Weights of a small GPT-style language model, trained from scratch on English Wikipedia: width 96, vocabulary 3883.
Each number is 50 + 10 x the weight over its row's rms, rounded and kept within 0 to 99. Layers, rows and columns count from 0. The size before them is the row's rms in percent of the matrix's.

# layer 8 attention key, 96x96, rms 0.102, rows 40-80, columns 0-47
107:57 55 39 55 41 42 44 52 61 56 46 41 60 55 48 55 51 60 41 23 41 32 61 56 46 40 64 29 46 50 43 57 66 45 41 52 57 39 57 35 52 59 44 44 41 76 58 46
064:51 68 46 51 41 52 40 49 48 52 54 49 52 41 40 47 54 47 72 47 45 52 46 49 49 23 47 44 35 57 43 42 56 43 57 50 62 53 56 61 45 66 37 59 58 55 45 51
094:47 35 45 49 38 56 56 58 35 63 48 45 55 48 37 60 48 57 37 63 30 42 44 60 35 37 31 31 53 34 55 54 48 57 41 59 60 65 55 49 63 48 51 57 48 59 51 49
100:42 75 53 62 45 56 40 62 58 45 51 47 50 45 40 61 69 68 37 33 40 46 61 43 64 52 72 51 44 45 54 47 38 45 46 55 54 47 62 47 41 43 46 43 48 51 53 45
097:42 36 50 49 37 35 42 44 52 69 46 63 43 50 45 47 39 42 41 56 49 55 47 44 41 34 18 53 67 47 68 59 48 53 41 50 56 53 41 55 48 61 51 59 49 55 45 47
104:65 62 40 47 60 42 56 32 65 36 38 73 45 61 62 53 53 50 60 48 54 43 62 53 44 68 67 44 46 26 62 51 60 36 62 57 53 50 46 47 42 33 57 54 56 56 38 53
085:56 62 57 58 61 69 55 48 43 64 47 30 48 45 64 57 41 49 47 41 34 66 51 55 47 64 39 50 34 56 43 30 52 50 45 53 49 49 71 51 40 29 48 43 65 51 48 45
105:20 54 44 46 61 48 55 49 55 60 44 61 43 37 45 39 62 45 37 24 59 42 47 44 41 56 38 43 43 55 51 65 51 50 60 80 35 49 58 54 58 43 45 54 44 62 46 63
099:50 54 42 26 22 32 51 48 58 54 59 51 61 53 42 41 46 50 37 39 54 32 52 49 50 53 58 37 70 55 31 60 45 49 37 63 51 47 48 37 56 61 49 43 62 60 52 61
098:33 56 44 45 58 59 60 45 53 40 55 61 57 45 53 55 53 48 60 36 56 47 58 43 44 52 34 43 54 72 36 55 57 48 51 31 47 57 52 53 68 50 54 48 26 49 58 51
106:53 49 57 54 70 45 53 56 60 37 48 43 56 46 34 30 46 54 46 53 34 55 49 46 52 58 58 31 54 32 56 54 54 52 48 62 38 50 40 48 49 58 49 53 61 46 48 63
091:52 19 34 60 41 55 52 68 35 42 56 45 58 57 52 38 55 73 52 44 61 42 55 68 41 37 65 41 61 46 44 69 53 47 43 39 39 30 49 59 59 56 50 61 63 50 67 61
089:50 52 42 54 60 58 58 41 56 40 57 43 41 56 57 40 48 27 47 80 60 44 63 55 50 40 51 53 34 54 28 32 62 59 55 54 71 39 51 51 35 44 54 51 31 56 42 37
102:48 47 45 63 58 79 59 49 46 60 46 47 40 37 51 52 66 51 44 43 51 75 59 45 43 49 51 69 50 56 48 38 44 42 46 30 46 49 74 62 59 40 62 60 51 44 57 52
095:48 51 45 33 61 66 43 64 57 61 55 61 50 46 48 60 49 61 46 58 40 55 44 56 64 63 62 40 48 50 51 72 28 39 58 58 42 56 59 43 32 35 65 44 55 34 37 41
096:67 50 30 32 64 51 37 48 25 60 62 49 44 53 43 40 49 41 37 53 61 56 47 64 56 57 51 63 60 79 42 68 50 55 42 45 53 40 47 38 65 44 43 39 59 54 43 46
101:25 51 40 33 54 48 40 34 60 42 70 36 56 60 43 37 55 59 46 38 53 37 56 48 38 57 45 45 64 54 53 60 48 44 48 45 50 56 45 47 62 60 40 39 55 64 48 73
095:40 62 68 31 56 48 38 63 54 45 58 31 61 55 48 39 56 56 47 64 40 64 50 58 61 47 44 54 53 40 72 62 49 46 49 39 39 45 41 49 58 54 45 48 67 44 43 54
102:38 32 47 46 42 48 59 58 48 59 56 46 48 32 34 52 57 40 45 36 52 59 49 58 35 46 60 53 45 39 56 54 43 47 45 64 40 34 52 49 61 48 75 47 68 48 51 62
089:53 46 71 41 67 44 33 48 60 45 56 49 53 48 43 48 67 49 36 70 52 49 52 49 48 54 51 56 83 51 44 53 42 29 49 60 53 42 77 52 45 54 59 62 55 52 56 61
098:52 42 51 36 79 50 46 57 36 39 52 35 51 59 46 28 45 33 56 67 44 53 53 52 63 29 40 65 38 55 51 43 53 56 47 49 76 52 41 43 35 51 58 51 27 51 52 71
100:63 56 48 44 72 54 40 45 63 58 46 42 46 40 66 34 58 44 48 38 48 43 51 48 58 61 42 53 47 67 54 50 60 40 56 40 49 56 56 45 76 59 34 33 52 62 56 32
092:44 67 33 44 53 48 48 33 54 54 60 53 55 58 63 41 36 59 66 35 66 36 57 58 49 50 47 46 41 55 54 42 55 49 41 41 40 64 22 41 39 51 42 51 50 57 43 46
092:21 76 34 34 37 61 53 43 48 34 42 52 57 43 47 37 54 73 67 37 62 53 52 40 45 51 46 59 35 52 60 54 53 62 52 44 23 41 22 53 47 45 59 34 44 69 45 63
075:57 41 38 37 46 43 55 53 62 61 42 52 43 51 49 51 37 37 58 59 19 52 41 51 64 52 44 61 55 55 49 52 51 50 49 56 53 51 68 51 47 66 62 48 53 51 43 55
077:44 57 42 53 41 41 53 57 41 32 49 55 52 45 45 35 49 53 33 48 61 58 49 51 34 56 56 63 63 49 57 61 48 54 40 42 63 44 57 30 61 17 44 39 59 57 59 41
078:48 25 44 36 51 43 54 41 55 55 41 50 63 56 37 57 55 37 53 56 41 50 32 56 66 44 49 49 44 57 60 47 48 53 57 62 42 55 35 64 48 83 65 48 42 44 48 59
076:42 68 54 63 41 74 59 51 41 45 41 61 46 26 62 61 46 61 31 41 36 61 60 50 46 63 51 72 42 34 41 60 43 52 42 46 59 44 58 41 55 19 49 48 54 52 48 52
079:45 46 65 46 57 47 44 47 50 64 35 35 48 46 47 50 37 45 69 86 36 49 46 48 55 48 59 61 45 45 51 39 48 43 66 63 57 62 42 55 45 67 52 51 44 50 53 62
077:51 24 56 35 66 46 52 52 52 54 35 45 57 48 44 42 42 36 58 64 34 52 47 49 52 50 49 51 49 53 70 46 52 48 25 55 54 53 62 60 42 39 57 55 52 53 56 58
093:40 59 55 64 49 48 52 51 39 33 54 54 62 47 41 46 55 62 31 29 66 48 47 51 44 38 51 39 48 45 50 51 51 59 45 34 61 45 55 53 57 16 51 57 53 57 58 35
089:67 52 40 42 48 54 37 52 59 60 57 45 52 59 55 41 35 65 52 42 51 49 43 58 40 56 55 37 61 50 41 49 43 42 24 54 54 45 34 47 53 43 49 46 47 45 44 51
069:41 51 50 65 53 60 52 45 37 59 44 42 52 52 59 71 50 58 55 53 59 36 72 58 56 47 53 45 60 57 40 61 48 53 54 38 45 38 57 56 30 67 35 50 46 52 46 48
114:56 42 70 32 70 42 69 52 54 48 54 57 33 41 50 48 47 41 70 79 41 45 42 66 60 61 46 62 50 52 42 45 47 52 60 49 49 63 48 67 51 63 49 56 43 57 37 46
104:59 38 48 49 61 36 37 54 46 44 47 29 29 51 44 30 49 41 60 49 43 66 42 56 71 42 63 52 55 66 66 41 56 59 50 56 64 57 51 37 44 51 39 52 38 65 54 52
139:36 41 53 42 43 48 59 52 42 54 57 52 42 53 52 56 52 47 42 49 49 40 48 59 49 48 26 45 50 47 44 56 40 61 38 65 43 54 53 22 60 49 47 36 47 58 47 50
128:37 45 33 51 37 40 70 36 56 42 41 59 52 48 46 56 44 66 51 51 50 41 47 43 44 43 77 46 40 44 39 72 52 54 42 42 41 54 38 44 49 45 43 54 58 73 42 41
133:57 53 39 63 49 61 61 44 29 63 37 58 40 58 58 64 65 59 38 32 68 46 61 58 47 54 54 41 40 38 55 47 45 29 69 53 34 52 52 60 51 52 54 48 51 61 43 44
139:66 41 34 46 56 56 48 58 61 46 49 53 49 37 45 49 61 44 43 41 45 61 38 43 48 55 54 65 47 64 53 59 50 56 56 39 54 44 78 48 67 55 53 57 42 63 51 43
128:53 67 38 48 41 42 40 42 51 48 53 60 33 62 50 42 51 73 60 63 69 60 61 60 45 62 64 58 49 44 63 29 38 51 53 48 44 61 48 37 10 45 46 50 52 65 43 47
127:42 46 44 44 45 55 32 63 37 47 55 69 49 40 50 40 57 64 31 47 50 66 55 47 45 29 51 48 68 40 35 56 42 57 40 55 53 27 34 63 63 46 53 55 45 45 63 43
# layer 8 attention query, 96x96, rms 0.103, rows 41-80, columns 0-47
090:44 33 38 66 33 54 47 47 47 55 64 44 58 58 56 59 52 48 44 37 59 62 28 63 36 36 47 31 51 37 59 61 62 43 48 34 58 40 46 55 61 53 51 64 54 40 35 50
090:61 54 61 48 75 56 48 45 61 32 62 45 39 37 55 63 47 32 60 67 39 49 50 47 55 55 37 59 68 45 50 40 49 56 44 47 54 59 52 40 50 34 51 47 67 34 51 58
090:44 56 47 58 48 40 32 48 51 53 49 58 48 52 56 57 62 62 39 35 60 44 38 52 52 51 72 47 39 51 52 68 53 47 68 37 33 40 54 71 44 51 55 56 41 50 39 54
094:40 48 45 55 38 52 44 47 50 33 35 48 50 55 50 24 43 53 51 57 64 57 41 53 34 47 52 47 54 42 79 55 57 42 47 59 65 86 47 39 46 54 44 58 55 42 47 53
102:59 45 50 49 58 38 52 33 52 48 43 65 44 44 60 53 59 35 34 45 44 42 45 43 43 69 50 52 38 58 37 43 65 50 46 60 63 55 43 71 34 32 58 50 46 54 55 60
088:71 57 49 52 42 40 47 45 58 73 54 43 38 45 58 44 63 53 56 46 50 55 52 49 41 59 60 44 38 64 27 30 38 53 55 56 45 47 52 41 60 47 55 45 37 56 55 35
099:52 58 46 58 47 52 54 61 53 40 34 49 43 37 40 41 49 48 57 34 61 43 53 62 33 53 41 50 53 55 58 49 64 44 61 64 45 74 62 54 61 43 41 48 70 40 63 64
102:35 49 44 42 55 47 59 56 48 26 52 62 51 45 32 39 41 48 63 50 65 53 37 41 51 52 50 52 65 45 62 49 62 55 50 65 55 50 38 53 57 46 42 43 57 51 51 56
094:50 59 59 38 54 68 51 36 40 38 57 29 53 47 50 40 65 65 59 58 52 35 46 57 48 42 38 39 57 35 50 47 54 32 53 30 44 32 54 58 73 60 39 48 43 57 55 61
100:39 45 56 50 50 47 50 53 49 57 42 51 47 59 46 60 45 56 66 39 42 54 47 65 70 47 56 53 64 47 54 43 65 51 34 53 51 51 45 43 48 42 40 55 59 53 68 43
089:45 37 44 55 71 49 59 65 46 34 58 41 49 48 48 39 41 55 46 62 39 53 47 47 44 42 55 65 69 59 49 47 32 56 37 36 51 30 53 52 73 51 64 58 51 59 67 47
090:46 47 57 58 66 33 45 47 44 46 49 55 53 53 63 47 64 37 72 54 60 32 57 60 55 50 56 55 21 54 43 43 61 38 59 38 73 48 36 62 30 61 39 44 52 66 50 51
094:48 54 48 44 56 41 37 42 56 59 60 41 37 40 53 35 70 56 37 67 45 47 51 50 41 42 50 56 54 37 46 57 39 34 58 20 37 37 55 45 73 62 55 51 41 52 47 53
100:38 59 63 45 40 47 48 43 53 58 62 45 41 28 53 72 42 51 54 35 52 61 45 62 40 51 49 47 56 61 43 64 59 55 64 34 39 63 43 48 44 40 53 32 46 37 47 58
091:38 65 48 46 61 51 44 46 43 51 60 41 47 54 36 53 47 52 59 47 54 52 62 50 60 35 42 54 56 39 33 53 50 44 45 45 48 63 48 46 56 56 62 52 58 66 44 48
102:36 58 42 46 50 51 54 47 63 37 49 30 51 39 29 35 64 55 50 54 51 54 53 34 47 51 54 54 73 35 71 43 60 43 46 38 57 43 45 45 57 50 30 42 54 54 67 61
088:46 43 50 50 41 45 40 51 44 63 59 55 52 62 50 61 33 55 57 37 41 53 38 49 56 50 50 58 56 65 76 53 63 50 37 41 39 67 50 35 51 65 65 55 65 30 44 37
095:73 35 50 37 51 44 57 49 58 42 43 61 51 44 48 69 40 40 33 48 53 35 45 46 38 52 55 61 43 52 45 52 41 44 53 49 51 65 55 39 66 58 50 47 69 43 55 59
081:38 48 62 33 39 20 43 51 58 49 53 69 47 59 47 50 50 51 49 47 45 37 37 27 69 46 47 51 71 56 65 49 50 45 57 54 40 57 58 62 50 64 54 46 48 63 37 65
098:58 50 50 51 60 43 61 44 40 50 54 36 54 46 48 30 31 50 61 66 52 53 55 53 62 35 56 50 37 34 44 32 61 60 45 56 53 60 48 33 40 54 36 52 50 50 56 46
092:51 58 57 36 38 58 53 48 63 64 49 33 56 48 43 55 58 41 30 29 44 41 60 43 63 44 24 52 56 52 45 48 57 53 49 46 48 39 77 49 50 54 46 59 42 59 33 53
085:65 57 37 53 55 68 67 57 43 55 47 30 57 48 52 26 56 63 51 64 61 52 53 50 35 50 65 56 52 40 54 44 51 61 46 43 66 55 41 41 47 37 51 45 35 67 58 55
088:52 51 27 58 58 68 62 48 42 38 32 45 41 57 41 48 37 76 58 55 69 46 56 49 29 47 61 49 49 51 48 55 49 35 49 41 46 39 44 57 53 47 46 38 59 51 71 65
071:43 66 62 54 41 60 38 55 68 62 59 60 54 41 45 50 64 56 67 53 72 45 42 57 42 37 65 33 45 51 46 52 37 54 49 56 54 45 31 45 46 52 58 53 49 46 55 35
109:51 46 49 48 60 65 48 53 43 51 53 34 37 54 58 37 36 51 53 47 50 50 71 54 54 46 53 36 52 49 42 40 54 44 52 40 29 56 44 67 43 30 49 52 32 49 52 62
076:61 71 47 51 46 45 58 53 65 46 30 67 62 41 56 54 47 62 51 53 42 51 50 32 44 64 62 70 50 55 54 59 56 61 30 48 54 46 62 32 42 45 55 45 52 62 51 24
085:54 47 39 61 54 55 45 53 53 60 59 25 47 58 50 46 49 58 50 51 62 40 47 43 43 43 37 34 60 50 42 37 35 40 61 48 39 56 53 68 60 63 40 54 46 46 45 60
081:51 58 63 54 44 44 44 50 44 47 35 64 47 37 42 57 49 44 48 48 42 43 76 55 56 47 49 72 35 45 57 59 52 54 57 56 46 28 58 38 60 53 66 55 67 63 49 41
095:50 67 47 46 49 37 43 42 55 46 44 78 55 40 48 52 56 51 51 45 47 45 35 49 43 46 49 62 55 64 52 63 58 52 38 56 60 41 53 35 57 53 52 57 59 57 57 32
078:53 54 41 66 53 72 54 61 44 55 61 36 33 73 55 53 36 49 56 53 60 65 30 54 39 49 52 33 59 56 34 46 52 35 58 43 47 65 51 53 50 37 47 48 42 42 56 57
089:33 38 58 45 48 23 43 52 38 40 65 52 71 46 44 72 63 48 59 51 37 47 45 49 51 34 64 23 64 50 47 53 54 49 45 40 53 41 48 61 55 75 44 65 43 33 48 49
093:40 30 54 58 45 49 51 55 50 53 66 22 44 56 41 44 51 49 56 41 56 43 33 51 42 38 38 32 50 47 34 48 51 51 38 40 54 52 49 56 51 53 39 60 32 49 41 53
084:55 69 49 41 54 50 52 41 67 56 28 66 41 40 64 43 37 59 59 47 43 51 62 52 57 73 49 57 61 46 45 46 54 47 50 59 48 43 45 32 63 42 63 31 52 67 48 57
141:42 44 55 31 53 57 53 66 51 53 44 56 53 42 44 43 46 42 55 53 53 44 53 68 73 49 61 45 48 45 46 50 54 58 37 50 61 69 39 35 35 48 69 46 55 45 53 38
111:43 55 50 36 46 53 71 36 48 36 59 42 58 23 44 49 55 41 41 42 51 57 50 58 39 49 39 42 67 48 59 44 44 59 41 51 59 73 40 33 59 38 58 55 78 45 54 60
130:37 53 43 63 43 58 66 61 41 47 32 57 47 57 46 43 54 59 53 56 41 38 57 46 34 56 58 54 55 40 50 64 52 51 54 33 61 46 31 46 55 45 51 36 54 42 63 41
136:55 44 45 55 49 60 29 41 47 44 59 46 44 48 73 53 62 39 47 43 54 39 49 40 45 55 50 49 37 48 38 49 30 55 38 65 43 50 53 44 48 47 64 47 49 70 38 67
134:38 52 51 42 49 58 49 58 58 50 56 54 39 32 41 62 52 43 32 46 61 58 41 56 42 43 33 51 58 60 43 82 45 47 71 40 43 54 63 60 56 59 50 37 52 46 42 41
131:31 67 32 61 25 51 47 34 52 68 45 45 48 52 56 36 44 58 65 59 56 58 48 45 52 64 64 53 36 46 47 39 39 46 49 30 51 50 45 52 23 54 69 44 40 62 70 58
136:47 43 56 62 56 58 50 35 42 26 70 56 43 54 53 37 20 59 61 59 45 44 47 44 50 32 54 57 64 40 61 50 40 48 59 48 40 42 37 57 57 43 49 75 44 57 40 58
# layer 8 attention value, 96x96, rms 0.0924, rows 32-63, columns 0-47
108:52 51 46 63 40 46 56 21 53 44 33 52 50 55 40 56 56 53 58 59 56 57 51 55 45 47 49 39 51 55 38 40 46 43 62 47 43 49 48 61 47 52 28 44 44 50 67 53
086:59 32 47 37 40 63 54 53 51 59 50 61 52 47 29 58 58 37 49 40 68 52 44 66 51 59 69 42 52 63 58 68 62 59 36 58 51 48 54 50 45 33 53 46 44 38 43 60
102:57 54 58 47 61 55 54 31 62 50 45 41 54 38 48 48 36 44 42 43 58 61 69 67 52 52 54 41 45 52 60 55 63 61 56 58 53 60 61 59 51 46 45 63 54 48 51 41
091:57 53 44 70 56 55 62 46 51 42 50 57 55 43 51 46 58 49 48 54 54 40 49 34 44 55 40 54 49 56 50 34 70 27 47 47 50 61 54 42 57 53 42 40 44 56 47 31
094:48 58 37 41 47 65 58 46 35 38 49 52 52 53 52 43 50 59 28 65 38 42 48 55 34 55 46 65 48 42 43 49 51 35 35 41 54 39 63 31 54 49 65 44 58 53 78 52
088:55 34 44 58 37 79 54 57 33 43 59 49 74 47 61 52 33 64 37 47 53 45 60 49 44 58 46 37 54 57 47 45 54 73 31 47 51 59 69 39 58 50 65 41 43 53 32 47
097:55 60 52 38 57 35 45 62 53 36 49 39 56 53 52 49 57 45 50 42 39 55 46 49 61 40 41 60 52 50 41 64 46 72 56 39 52 61 60 58 47 45 80 51 58 62 49 46
096:56 51 37 60 59 50 43 70 34 58 40 42 60 68 56 42 47 65 57 46 31 50 62 42 54 59 37 42 45 36 50 36 40 58 44 47 41 42 60 49 52 62 58 48 45 67 57 59
093:51 58 49 52 62 34 33 48 67 48 59 50 46 47 65 44 51 47 43 42 33 47 45 20 64 44 52 64 43 30 45 35 42 43 64 49 57 44 48 48 41 53 46 55 46 56 15 46
104:60 39 42 39 43 68 58 44 62 54 39 58 56 42 47 50 42 48 49 59 62 60 38 73 48 55 68 36 46 59 56 59 57 64 49 56 57 75 51 47 49 49 46 63 35 41 55 66
081:33 45 35 62 54 74 56 54 53 57 50 51 48 57 42 44 55 58 43 64 51 46 65 66 42 66 50 55 50 50 60 49 64 51 51 45 55 50 41 38 58 41 54 48 22 61 54 48
087:43 59 56 62 35 49 47 49 45 40 38 50 62 59 44 52 68 30 41 49 55 43 38 64 44 61 60 29 62 60 49 57 66 56 49 43 56 59 48 41 46 50 46 53 49 44 34 53
100:71 59 53 37 36 59 57 50 51 52 39 51 65 61 55 53 39 61 37 54 61 53 48 50 47 50 59 34 56 65 63 45 59 68 47 45 60 60 50 33 54 41 55 60 44 35 18 37
086:57 49 39 51 37 58 64 53 42 33 33 57 56 75 51 52 54 45 54 58 50 55 42 39 38 48 39 37 50 44 59 54 62 56 36 56 60 51 46 28 51 29 47 49 47 46 66 64
098:45 48 52 46 46 61 48 41 50 59 47 43 46 50 53 55 37 65 50 51 58 44 56 53 41 59 40 49 49 53 55 54 52 49 48 53 47 46 58 63 56 68 45 34 62 42 27 55
107:57 48 43 47 60 61 60 44 51 45 66 56 66 32 54 50 37 48 24 56 56 54 54 60 43 46 52 57 47 41 45 55 62 46 53 62 46 48 53 37 50 52 43 69 46 50 31 49
093:45 70 34 59 57 49 49 58 67 54 69 56 39 41 52 49 66 61 43 60 49 37 54 36 45 58 43 56 57 36 32 36 59 20 57 58 45 50 48 41 49 59 63 48 41 61 44 23
086:58 47 51 71 48 56 53 30 54 59 41 27 50 80 47 47 47 47 75 59 53 62 54 59 50 60 67 39 55 55 40 50 54 68 49 43 49 52 32 72 52 43 39 33 53 34 35 58
090:43 28 46 36 46 58 54 39 49 50 51 57 53 43 48 59 33 46 46 57 34 49 48 56 41 54 58 50 45 53 49 60 59 58 37 64 40 47 46 55 57 62 47 57 73 50 55 66
110:51 52 53 47 49 53 52 36 60 51 61 42 46 47 55 55 58 58 38 38 45 58 47 39 57 38 55 60 53 56 48 58 55 76 60 50 44 46 50 55 43 53 59 74 55 45 26 34
101:29 65 49 49 53 49 55 40 54 65 60 54 39 33 42 48 56 48 35 50 59 43 66 29 44 59 53 50 48 35 60 56 52 53 60 56 50 35 38 27 56 34 44 60 41 65 46 22
094:44 44 39 58 66 64 44 39 41 36 55 60 57 65 49 48 51 49 57 45 49 50 36 40 48 52 54 54 52 41 36 57 55 42 55 67 42 37 48 47 42 53 65 41 47 55 63 45
097:49 43 44 42 50 47 49 57 50 58 51 68 55 40 46 46 37 57 34 36 61 48 57 48 60 64 31 44 47 60 53 46 67 54 37 35 61 58 41 41 47 50 64 67 36 57 47 50
090:45 52 27 57 54 47 49 51 44 31 51 44 59 37 52 51 56 44 39 51 48 54 38 41 50 67 45 62 49 72 45 57 67 42 50 39 60 32 39 36 40 49 59 31 47 51 54 47
097:49 35 54 47 66 57 39 48 41 43 35 46 34 51 37 44 49 44 73 41 46 69 44 53 67 56 47 49 51 60 46 43 41 30 43 54 40 63 57 50 44 61 40 44 54 58 88 75
104:59 31 47 64 47 44 57 33 67 45 46 57 46 37 29 48 43 42 66 53 61 50 31 47 55 57 47 39 49 57 61 41 67 39 57 56 44 56 43 49 45 44 60 52 49 45 34 48
099:50 46 51 42 63 53 36 60 39 46 58 57 48 55 44 42 47 59 53 41 50 65 45 43 59 46 34 59 47 50 66 40 66 20 48 44 40 37 37 48 52 44 78 30 44 53 58 40
085:49 54 57 55 48 33 47 46 59 55 54 46 44 37 45 60 57 48 58 45 53 57 54 35 48 47 53 30 47 66 52 40 34 46 64 49 42 62 41 54 56 56 62 35 38 59 48 26
099:43 71 58 48 55 28 38 61 43 36 44 55 40 66 40 56 63 40 59 54 50 52 47 35 47 46 54 59 58 58 53 54 34 25 46 48 39 35 51 57 46 50 52 53 65 51 66 58
091:56 42 45 57 43 60 64 38 54 37 59 43 54 46 40 55 50 32 53 44 62 47 44 54 52 62 63 44 58 68 54 52 59 65 51 43 47 34 48 49 42 34 56 62 43 51 47 42
090:57 59 63 63 60 32 54 43 50 63 54 41 44 50 56 50 59 43 47 48 50 52 60 66 60 40 69 34 51 46 54 53 32 83 63 52 39 72 51 71 39 52 34 53 43 68 67 45
081:59 57 62 72 48 48 44 38 41 48 47 65 43 52 46 65 67 54 65 49 48 45 47 62 51 47 47 37 46 56 54 45 27 54 67 49 36 53 49 72 55 69 62 39 62 58 41 56
# layer 8 attention output (transposed), 96x96, rms 0.0876, rows 32-63, columns 0-47
109:60 69 27 49 65 58 54 45 33 54 62 59 52 63 56 64 46 59 65 43 55 45 49 37 57 51 68 46 53 46 50 28 43 68 31 53 57 68 65 61 41 35 49 31 54 39 52 56
089:41 35 53 68 58 62 63 45 46 42 41 53 43 59 69 44 47 60 62 87 51 55 70 46 51 65 45 41 34 50 41 47 53 40 69 37 40 61 51 48 57 52 68 52 53 61 44 40
094:56 45 36 48 59 52 57 60 57 52 53 56 44 60 53 58 55 57 55 70 57 36 35 34 53 53 53 46 45 62 53 67 42 42 52 43 31 44 36 54 56 43 63 34 50 46 51 50
086:56 54 25 41 34 56 44 50 31 62 57 50 46 54 42 65 42 55 40 28 48 52 52 50 53 29 77 50 64 50 35 46 41 54 40 50 56 53 73 48 60 52 40 45 64 43 46 58
094:66 55 62 58 44 34 21 54 54 56 47 67 54 52 45 27 46 47 45 47 36 63 55 46 61 46 51 62 51 39 58 55 43 63 38 54 53 49 58 69 60 48 38 46 56 44 43 51
087:62 50 50 54 67 46 52 46 46 68 47 39 41 47 42 38 61 38 44 66 44 56 49 53 57 52 75 63 47 36 45 64 66 45 54 51 54 32 31 57 33 60 36 44 51 36 53 62
095:64 44 62 45 46 37 53 53 53 55 42 42 52 36 63 49 60 22 49 53 50 55 38 50 48 40 45 49 51 48 54 59 52 43 51 60 52 28 39 40 40 63 55 54 44 48 40 42
096:44 50 45 46 48 41 55 53 46 53 61 55 44 50 54 32 59 48 45 60 47 63 40 58 58 56 63 62 42 41 67 57 58 58 56 48 53 39 39 75 36 55 47 57 32 25 57 70
085:40 40 44 40 22 50 39 69 59 41 38 46 55 48 47 61 63 58 43 36 61 32 38 57 37 41 45 42 59 64 49 31 57 48 63 50 69 41 29 46 45 47 43 64 50 43 60 50
099:60 43 53 58 75 64 47 44 47 42 52 44 52 66 47 61 63 62 57 70 45 32 42 38 58 72 41 61 38 49 61 56 48 38 49 41 35 45 49 56 50 36 47 37 51 65 51 33
084:41 32 47 47 46 57 69 44 62 51 62 52 39 48 41 34 42 56 51 55 62 56 53 53 58 45 71 45 44 58 41 41 49 59 56 50 40 58 62 68 74 37 38 48 62 29 57 62
089:56 54 45 53 60 53 50 47 30 72 53 49 40 50 51 56 54 54 72 47 42 53 61 27 48 44 62 59 73 38 27 33 41 35 53 59 46 66 50 40 55 51 51 33 62 68 42 42
103:59 37 34 53 77 51 67 48 48 37 54 40 41 53 59 48 57 40 48 59 36 46 48 51 43 35 44 56 67 43 34 39 63 34 49 54 38 57 47 54 47 61 48 44 68 48 67 37
083:41 46 46 65 43 52 36 40 32 79 63 44 52 38 46 56 47 75 48 44 41 49 66 50 58 53 64 66 58 50 33 35 41 46 58 46 42 57 65 67 68 44 48 44 61 57 48 45
092:49 54 43 44 79 56 42 57 38 40 45 54 46 65 55 38 47 48 48 63 51 46 49 57 48 60 66 47 48 45 55 65 58 69 55 45 59 51 36 53 33 59 52 37 45 45 53 56
097:58 41 64 35 70 54 35 68 52 43 52 36 41 76 47 57 60 50 55 57 55 41 43 49 33 40 46 47 56 46 55 57 49 35 50 43 53 35 31 47 55 45 44 50 57 49 51 45
088:41 46 18 43 38 44 50 60 37 43 50 43 54 56 45 59 30 45 42 27 64 59 47 51 46 28 58 42 61 72 42 43 50 55 46 46 59 48 67 57 61 52 37 48 69 44 44 63
081:30 42 30 46 59 70 73 42 34 48 56 45 38 46 44 44 57 53 65 46 60 29 53 50 40 50 46 47 58 49 49 42 54 53 63 44 39 61 60 49 60 39 57 28 52 60 51 50
080:66 59 71 57 62 53 41 59 43 59 51 49 46 58 42 58 75 48 61 68 61 45 48 52 49 56 31 58 41 35 71 78 43 44 57 44 61 44 37 42 30 57 44 34 34 63 49 40
106:45 46 63 31 66 55 50 64 54 40 29 33 52 49 59 64 64 33 60 61 67 30 47 57 42 57 31 40 43 56 47 43 60 42 66 45 50 38 29 41 47 51 56 40 53 56 57 55
093:36 47 56 53 47 48 59 58 49 42 47 41 50 59 48 52 31 54 56 54 67 51 47 59 50 53 56 32 49 76 30 34 48 55 50 55 51 64 55 60 70 55 41 58 55 47 40 63
091:59 42 32 47 31 37 31 66 32 49 50 52 39 44 57 51 55 40 64 63 54 44 49 48 55 57 53 61 37 57 64 48 40 64 64 42 33 42 61 52 42 46 45 42 60 52 29 49
095:36 55 50 50 52 57 55 64 67 45 44 45 48 44 38 57 50 70 37 49 53 55 66 58 58 64 49 67 46 59 56 54 54 44 66 48 51 36 54 53 56 40 45 49 43 33 67 65
087:66 52 52 50 23 69 30 60 38 65 34 67 37 52 51 58 53 48 55 45 58 52 73 56 51 47 56 55 47 33 42 35 50 53 54 52 47 57 64 47 56 36 38 45 50 45 37 50
089:63 57 52 55 50 56 41 43 50 50 52 55 44 53 46 52 58 50 50 65 44 46 59 49 58 52 45 72 48 35 59 54 27 67 50 45 59 50 66 49 48 41 55 52 25 34 49 58
097:45 53 24 54 52 55 44 62 39 49 46 41 55 64 61 73 40 63 49 40 55 34 59 49 47 51 45 45 46 62 38 47 34 51 47 45 51 65 72 46 57 43 44 37 59 51 48 42
103:47 43 39 45 42 42 43 63 61 27 45 53 41 47 56 36 43 48 44 54 42 50 68 70 59 51 46 51 45 48 49 57 50 72 66 48 55 46 75 59 52 59 51 65 43 24 44 61
079:54 62 27 45 47 49 64 45 32 46 51 56 50 42 50 61 28 37 45 28 66 46 41 42 48 46 53 42 52 55 36 46 62 49 42 60 63 59 56 26 49 50 47 49 57 53 51 50
094:59 37 51 51 22 44 41 42 44 47 66 48 53 45 52 44 39 51 46 49 40 67 47 52 45 33 34 47 49 43 50 51 42 69 43 64 61 58 63 45 47 65 64 63 43 63 36 36
090:47 52 67 55 53 56 59 50 45 47 33 57 40 50 60 67 52 51 81 59 57 43 59 50 55 63 32 43 38 51 40 37 46 30 52 49 31 65 62 51 56 41 48 31 63 62 34 52
090:58 58 48 46 54 40 62 35 57 52 62 43 52 43 49 47 45 37 60 42 54 60 26 32 55 55 59 36 50 48 57 57 51 41 41 52 50 59 44 36 48 57 59 53 49 56 59 53
075:46 54 43 40 58 33 60 51 39 42 50 48 48 60 64 58 41 35 67 43 51 53 44 31 52 54 60 36 37 50 62 61 57 62 54 53 55 69 49 37 34 61 60 54 41 59 59 58